Weights of a small GPT-style language model, trained from scratch on English Wikipedia.
Size: 10 layers, 3 heads of 96, 6.73M parameters.
Training: a variant of SOAP for these matrices, 3536 steps.
Each number is 128 + 32 x the weight over its row's rms, rounded and kept within 0 to 255. Layers, rows and columns count from 0. Numbers have three digits each. The size before them is the row's rms in percent of the matrix's.

# layer 5 attention output (transposed), 288x192, rms 0.189, rows 116-149, columns 96-191
100:107137202158176177159115190152151135142091138140153122127073088091163107124149168215111129156078115135097081073104150139168098099184118164073090145131113110124144109089166107162142137120146151183155138181054138082125161195111123114152098136141144122108085093147126061142135139100141121144
099:140128115177118152125079136126147069114155051080145077148193097158105116143176105145143111130149053116138133160082130094081074148125138121163151132113101165074116145113128117081146157116081094121105144142082132113152082133102149158155078134133091113100132098135118101147146115164061104091
097:195068140026084130164119107094172113144126102136125143140149125166125128129110095167171088119100139133129067077138134170118143108153140128167102086194139119084146144159077174124123117118156125108133108177184135142125133136093129121118135092097133133169191124105081159167116103084109146112
104:166162083132148181161100120136121088121086075146123153162121123082092077147112095148104114128107067125144074047162151117103106143089139170083123108184195104162140090133120149125146128155119143061127121147087179098116084150140109149132151138161130169147094119158111179111125122087116115151
100:105125105171116113093148159148133139162108125075106103174133099096170138098123153164153187201105110098166136135154092128111189152132150124143132093162115148233066113145096169135141171234192067156169181093095095176175155145136122169149171122169091105123116146142111117119124098144120167103
111:122099119129133103143155102132085108118114070137106168141099102194159102151158127136082141133080070136134090143165142072154146103130096092157186200136236153086061100143161143132089098149126161156149103107070146112142105108140118089167160143113102171121129150183131132125135153118136112164
097:126103153167139090113122138139088117144150151139103206140097121073109160193126139158128176174185121160147120138094133093123115125126133108097154105189116151124112052124141136159074128110069089115148155124231200117124168154114066111180147101142112050145091097177126124122097107075145129119
096:138167126187091116093138104111148120122152178081107110110073124133142083147165197114105074132150209172133153110215155126129116114118126109122144169102084149161166125123088145175133033129129131150139137173104125143100165093108106117128130145113119099105121094105142087104111079159101101129
104:097148080099093154123132150119167104110097118080086140124117188156153097135121152158116101117150112146139128108163170156093129102114176122171117095149112088126120150123190151174120118065152097094100108093105157162152137064123071121151140102124139118141076077107103096163131161125182035074
100:109150115151088081114196097128139142127139127119157121091147125131156124095085155085160135176152141114204136165115119160195090133125126117095088128095082100176149178148184101149149109129151191146135117184119109099147168189134114147075077146115122107169094134114129134105128102119153099155
093:122100130105069112099205149111144134075144156128170118194160122125106101090138132159164143155136142094149110117084158163133120123063096124064131080109166142106125125159148179152173126140120102158109129121168055124092120133133147130142127122103114079082136145124156131113137119145131152196
099:037115175147151171194113121142142101109100099175122122149111169122177117106144125147122108154094146102180092183127127112166121171105074148144163195118117147090108138095215179159095196160125128125137129151166135089148109120131088160130108147110151128128100097140084138147189109162153129126
089:128140163179120158102163093094160085052112143100112138145176108095179122141126147175122192125156081161168110096082120142177113131198128126141118157097130188158181077150083142151133121224153145120119170139055112133117105146140108117076102071127109097062178187123131106111112102150111131054
100:128101089095110109134134126147095117146133089140143148109106150132183111044179137164131188143126200188130138131188121083053142119140136121130082058177177157081173160136132149162115152122149110172138117137163139154156136165111139176151158126121172138094093089094085110109036082134092054162
097:166158151147121144155161119111128141118104128111174190136123100160172108140124168089155159061144135108178115121138115116138125158180125090155119097128142085131095159151145075184133146152126162192140149161157143183144088200101099092132128192133135135112173126176041152102114098131127109133
097:136101098129117151146129130094114080172091140139143175099095142158126136125080147235154095030077176148100117111123151176154155084124125132177142250120117106087144145177152119101104172116174112094156210118207138142109110115144108084096118136177146129100118138117150084148154148134112149125
096:079142100133171147117176150132081171113108126136166148116133158208168112157192098067103138090130140115144201078126113081133148117103133123153142113122141138139182195143100175137114114073061142125133158127127118139161097098123148169183093154143136205157148149131095118136115107089143130153
095:146191144140130107152129112136183143123118147149082140074139113106138095131130092166048151157149134127143122186133141143126138212155194136072149096160152166062131155102185139119162141123148142089157095142073120052125162155084093121148140103163140160131068182141167094141072246145157110122
098:164098174149092198147139093091162118136197128047133089144118063129125132124113171118108130170099133059136136139129133137095155111114087112099124100119020138109162139146040194093145109111134070091115098126122100101101138107122123133154127142102144059110150141138136088158076108151114050119
102:114108129069138122120141175116117168106133132122166174122089156144173106075167087146147160094114153153120097173140077102114121133121108091105175013102204093102069148176120156128170121068153086131106137104159097114140089167136152085118161189130171161122160170174108123106073119147117081162
103:168142114071118065129094111079129128148122099153161093091100182153167135107106100107138176095122170103139191057078126156142131136134137115090143091116156084048092099103075176088164105161205153143116129117098175186130159066148096083141131150169147113083095094132094125146128207091079093141
098:097117133098131182144094180150137092091103159149115078138098091167106135136119146110101162195126151144167110075117154100129177111127096155124135129151110129101092175166157079122136164161163175098132048166171138136126194131097149102087123086108098150151185137187125178112122173135142093140
111:148177114181098134142187123121161089120075129131170103140091133145154138121108094107176113149124144107166160057146149087139143123119125080078109150102139118168066145161105138173142165172093125148131184144126133124127056080120209117133121147153180144100086088125084059099118183137095147070
096:217189129136125114194168130155138185159122165146151110111117116078171109202171130115132090130131118148146123131124150095185096141090122186106129095086088068104133135137108124120130105087110156080175129154137126140161136121153167101142074134154184147080141180104058155170090113109134098130
096:139102109158113091085134076156086121091046116095133102165109100162076186137192103163159117070139130058147107114153078168112163149099152118143138163125104206156110143166083157127117107107112116127071108140070132131134203108100105152170181099147107082106104109138102088111081142101106138089
095:095092164164134176133118055158106121143152097073163126125097156130186136158099162178141125119154140129147139175137100113132159103104098167133165134124122133120170133157121114113120138184120093173050112082165128182171165110165074124158150156054141132156176125112107086153085069124136148121
097:130145138079126097108102120150150165116092109125155158140097091116159122159128074158149136155181147106121189142113104143124099061169065119137111119184135077168051092125145134181108112149168151095064139069118159135099143088117084106148125191180166137130158119115120144122104104165096090147
103:143112126166080043105120150159101122059132092200164179113188157178182116161199107087132132135135086053104173132155134068110131143143120167174137156113148077104164133099175109113141099150087142121120141141076086131093118105102172158098132144166157119128145144166123107160158187142073160136
099:109127123105097146104145157176133175111112091177139206098089135136139063160134201143063130144113096086127105158109172055153116153131127092048161071066152129139100118133108174097130100144138148137055132176089114161151116122024151199117149119119147137170117154078079075078153192147108077137
097:118109146109105138104131092099093177125114145171120125118199163122115107167114129129139148121121178188055135150195101151140160125154067151175150164121092148161097077145116147136113141127111096100151180086109139144189133139113139105113146141096112147162120110120127176191137141160195129100
097:128131111183147127175141181142119138128127122131119191213137163063137126128123111148118103090177078123109137187105125130163134136138190101139116160069160092207122084152139130139182110126057154147105190119117168094204097145128133126149123122118108159102165155157220094083115131149119170161
101:081114106069200109122113181096096111084124127156171120146134144160165114101097111111097129109132082102154145235154124102107136121105107113158154134086134116133194134143138165096106130156095129165131151092152076088150116108118147057144104138146168136170133082148116165178170098104126147080
099:098108157113141088170146176138151100134080093176130143165139081154143082150125102118137134122079101131141140125114107152102108162122140141118149105106076135160154094125060118159161122196082187153170053163108165095164129141125161111121109135191111151129070182114128144149170108081141123130
095:150102145105145130133091150102093078158121084141112069093120093147142112133083099112179133118132157123163164178086165196158148099114165097120081085096102163094104069135097088181160169132122067128131176119120159137126123098178131164178128184133133109161131162143142141117099119142118163133
# layer 5 attention value, 288x192, rms 0.0876, rows 117-150, columns 96-191
102:171158014127134122125128141109086090065092084169140141096123176150150105114119051186102070077114116165149123159176198108089141169151123102135051080112126113122109107130126163159192097167109138085081160149080170122109143134137124155134131136122173134145098140168149124132094170199112129142
101:126118126098105203107126083144156118124162125185182122140103188154150110115152092105155114102114131094096118110132168125132080119190091068081120112128117140139151130104099191149134107149094098071113092158196121075135118122141167113113138161200092126089162134091099129161140088148192079120
104:082107108106141140184124146083172122111120115125193129085165103108086132117094071120085148130099103111165106125187168172196139080131154122125098124127149168184125098121141097106123129097091176183082149082129144160085112119141091100081140147128171165116126111110135167104133097169171182111
105:149145117132185076103142116137150096142126138073096121113149097109100157116111177173108162134139137122186118134155133105079096186116143190125181162102135098129121140136132208142127140157125199155158131178112177098143141109167162178134088164110111113108137115104084055205157147152146142122
121:157110137099106064104122155093112143085172080145219086093174124141122129164132104134115145112106141172128122164149131130102195068185180129159140155090148143127058108118110165112122106128155144146128107151169112097087116193128102074100109133154089159139161125112178104100095148127152158089
104:100097134155188180154094129111118128108172112154114138149142136093136090113115144122163176155122142171117146116108114170119089090103126091096132158201086154131117097069135095160021150157114130125164120128173128063107217140109091159141165087117113108121108098163165095126124105084103176086
100:113127114136083100111117141086161117116131142085089097183119128143111115125156235072120099153165156070111138077129093131146158089108121164106154174134121085134112107172105138094155154127173076117146134127055117145133117131145139144184147125101130110132131141126136166177187171139091098162
102:105130109157110140167059131145143135136129101078077101188148145108110163144206150111116132176097147156109156096114199089166130114082107207104150147154135131105096186165117151124125089134118112100075148109119193124156121121070118123089162124120151120092107114078085081162187132134106153167
102:181081156169104104102137099187077121157151087123115130129149139127146097100135161110150142136142159157131154092087111038131114202120160134132136176118124070138159145206122125131084171144141180201149164145120177163165144139156178141107105135151067144201092092134131144158138148123117062123
098:177127146094130135125113179131134096132104115108172112194108103118183101053094084097139109079145146143112152195137128136076111153122128124137122127162132141142094149178161099144178129111169143160124138141118088159045133105206170125099137101205140129071168147134141152119183130148137151141
100:093164161138101127163162115120173097080116062131121107167122129166162133156113094201077118154118113190091136139143074112157145158128116125148103105143144142112111099150183167120119195107162112152117124110163131088159195162132089107121109133096159106136110166100111067180147199165142180094
090:151167147136117133078129183129117128104199116105090089126123099161121110165134137124133130130164134132155111134158135134179160175130207089136129171099115158137150089149142163122210143179165114160082177113127113089121181141147108150133100089119122137084137097108186130120135142157165137131
106:145078098100103200151140082127111153199108086093130096177125160141152186042159140133174165125097146168148131123131115098118135140141085173112102143221100124129167086132101088125075101123091125090160103150098139144114126146119138196106146161128157100053168120125129139142135094115094113072
096:155144111178119116118168098112138160112087066147142158129145147151116094146094108130177138146127139083138147094148095133136186184085114083150133160132165103163109147127162123186149133093165200175038130161110084111163087157112134140095115087121090152105169128143089101158084089136145132179
104:112119102177052135123136113128113090149127146126139122096107141155150144122118161185188152081104092107096151163108112179142137091229132141160130112130152167122133188120127127189055146098158105075176159110164163126132120147072063135069158151132102119133065189121125118108171153120114169087
102:128139161191125128117117119129128146160155082152097133147142177155116148139171146083131081061128105124125109107151163068033098101091164208170093155083186106077065172124176191111114094144082124131111134151143125074186068101150184136147090118119201146131189121140145127127152110132128139126
100:096175140110114154196105127065145140130151145200112142116186112055147157139119147153057157178146216166158142105143157134130115113185180130131073082146142182122155103063124112109128139135127117161111124141149165093113127153092109136102180070142164133159118169152137140087091153127182081070
100:149107147142126144088113150057079108176150135094058104105095101148163066171137124087105068155184152101146152123152119151156113132161096187095162112150069081160130088112037118126175109155060056074079147178124117109066166098132145152114131094116180147131112159081048152128144102147179096101
111:116099147159128144123102162102114185141136125105143131097109231142142159064159091141143158152077182141133140173110097123119161107119120171124118105125130125140107136132164127077207137107062178108183194133110118151149066057152170124079097136113121102069188135202116121090184106113149079149
106:119126093110096130147096175150139047074147105110137065126093111108215147156115126067123149103072164093137233134089088098089109165129127123103172111129117129125133109099162133098088097146194189137158202155093129103108083119080136091108121140100089171077094138120097115073130123148117069124
097:115168074133111147129113111074177207117098175115117117145078095140119117150157066174120093122113128162148120123110119090157112137129132109095093145150129106125075160149159150101201200139136099114110140058154136120148098126123146077117199089109086154155148093078164169192160102102212129137
118:095114098086094131134151149133116033088089126116172088138146113124133149103080121062131074150162135138178163127156067122156188131135195130155129095031149170136119165101134141115104162125158089198131174105089163070105133140143119119195122100124177112066078128142082091136117177151035158114
094:111107176103075129111138083143100142118120138170117169141121169147145125173119084106139063119118127098118111110104128055129130177118111154147077131105114125164109135088174121166112136117057135132115132153117127080117154092135144069091097100150145123080102168171087124172141118097103140110
104:092156109117160151118136100167131110146138115063121046122090084185076185122097099097115136106147142115141130159129128202094112178062181128156115124093157084141085117129045099104125121133112119104112140189108098112151167098109117161175106134148103122096138119132064097114165148131150119155
095:106135164222107141092170131079144092152113133087062126144140142192150126130198201102151156133118109159196143130145074152170120154109171153085139123151127140126165144099131117108142079158132112155153128123121059119208113146089082148124104180086127129151126101118062068133091142112193188164
093:117104172159125127161181128135157135110092181113170091140144122070148150165159166109156132158126109103103134126139114147168153160125132123107121148130111157138082176154168145124177065089085148115103165074124123172118155123126160152052097093100089140110113114153156076114135111150078182160
104:138129102154102133125139128180133147098160059153110127118149147129145174091173034139144082101080087127123112127154092101125116109165185073188105122083194127159102134129104144098191167143097136099139124099130096104147103146096130093067106111102159120139085131181184135127065103107072165137
097:131155086068151120195131167134127119090130062125120128138090137147159147140150174131082085130081133089125130145206049121123120161135192139083149139057120149095076141073055093029158150116121111142079187116144121142144106169095187105122071134153151122120159083188143120143157136134146130092
095:164114152118153103089150117182179159122140177124153159132121148107097168133190122114141119143129138165071100127087103213114117139162120182118124195171200144090088148122114137165119137096134152051137046144122136174106185136117082096106169175034134114184122128129230103119104131157156135104
105:168181099177141118106130174161070178094135090138177170140143118155094193126102135154081091135147093063131111151126099149142146106103207130116110187047094132132123151147170116156151091140129133175112127077108134152151081200164143135186090128103183116121176169105126099120169122109107141167
096:112132097166146082092126092101140154048137087119159138089141141190163154118152132122140103062133134112101140157111115125121138113095096118150138178077114097121093122118169162117085168080128100094139095127136066142177091077055105124125110171117144132158126121208104122142132088144124172139
106:133146141080135126163101154149147060101100101180169088133185182134107136152111107123120093089126139092142118161147158125060163185139142078141084102109174123209101115058149055122047089153092127159146141123153095095087142163166128080195111147094121178140091115141119128178084102122160197109
100:120125143148159120148150160077149081122124146101135126064090132144156103076121195141143142153146155138150208154112158185106134096100149129149179088180113116165122100090108104198159099132134136189184149128090074118139078123110166151192119143136157081103082118116114084121139136126182116145
098:098125103124108120185106074124165092164115108114139112123123136175146125128146083120162099170133122079115130120189156181163175151097172111088131139083074122120181155092122088178146099135148110162106144159089093139044117177123179156217120089096145140121090079091151169102179130170145099060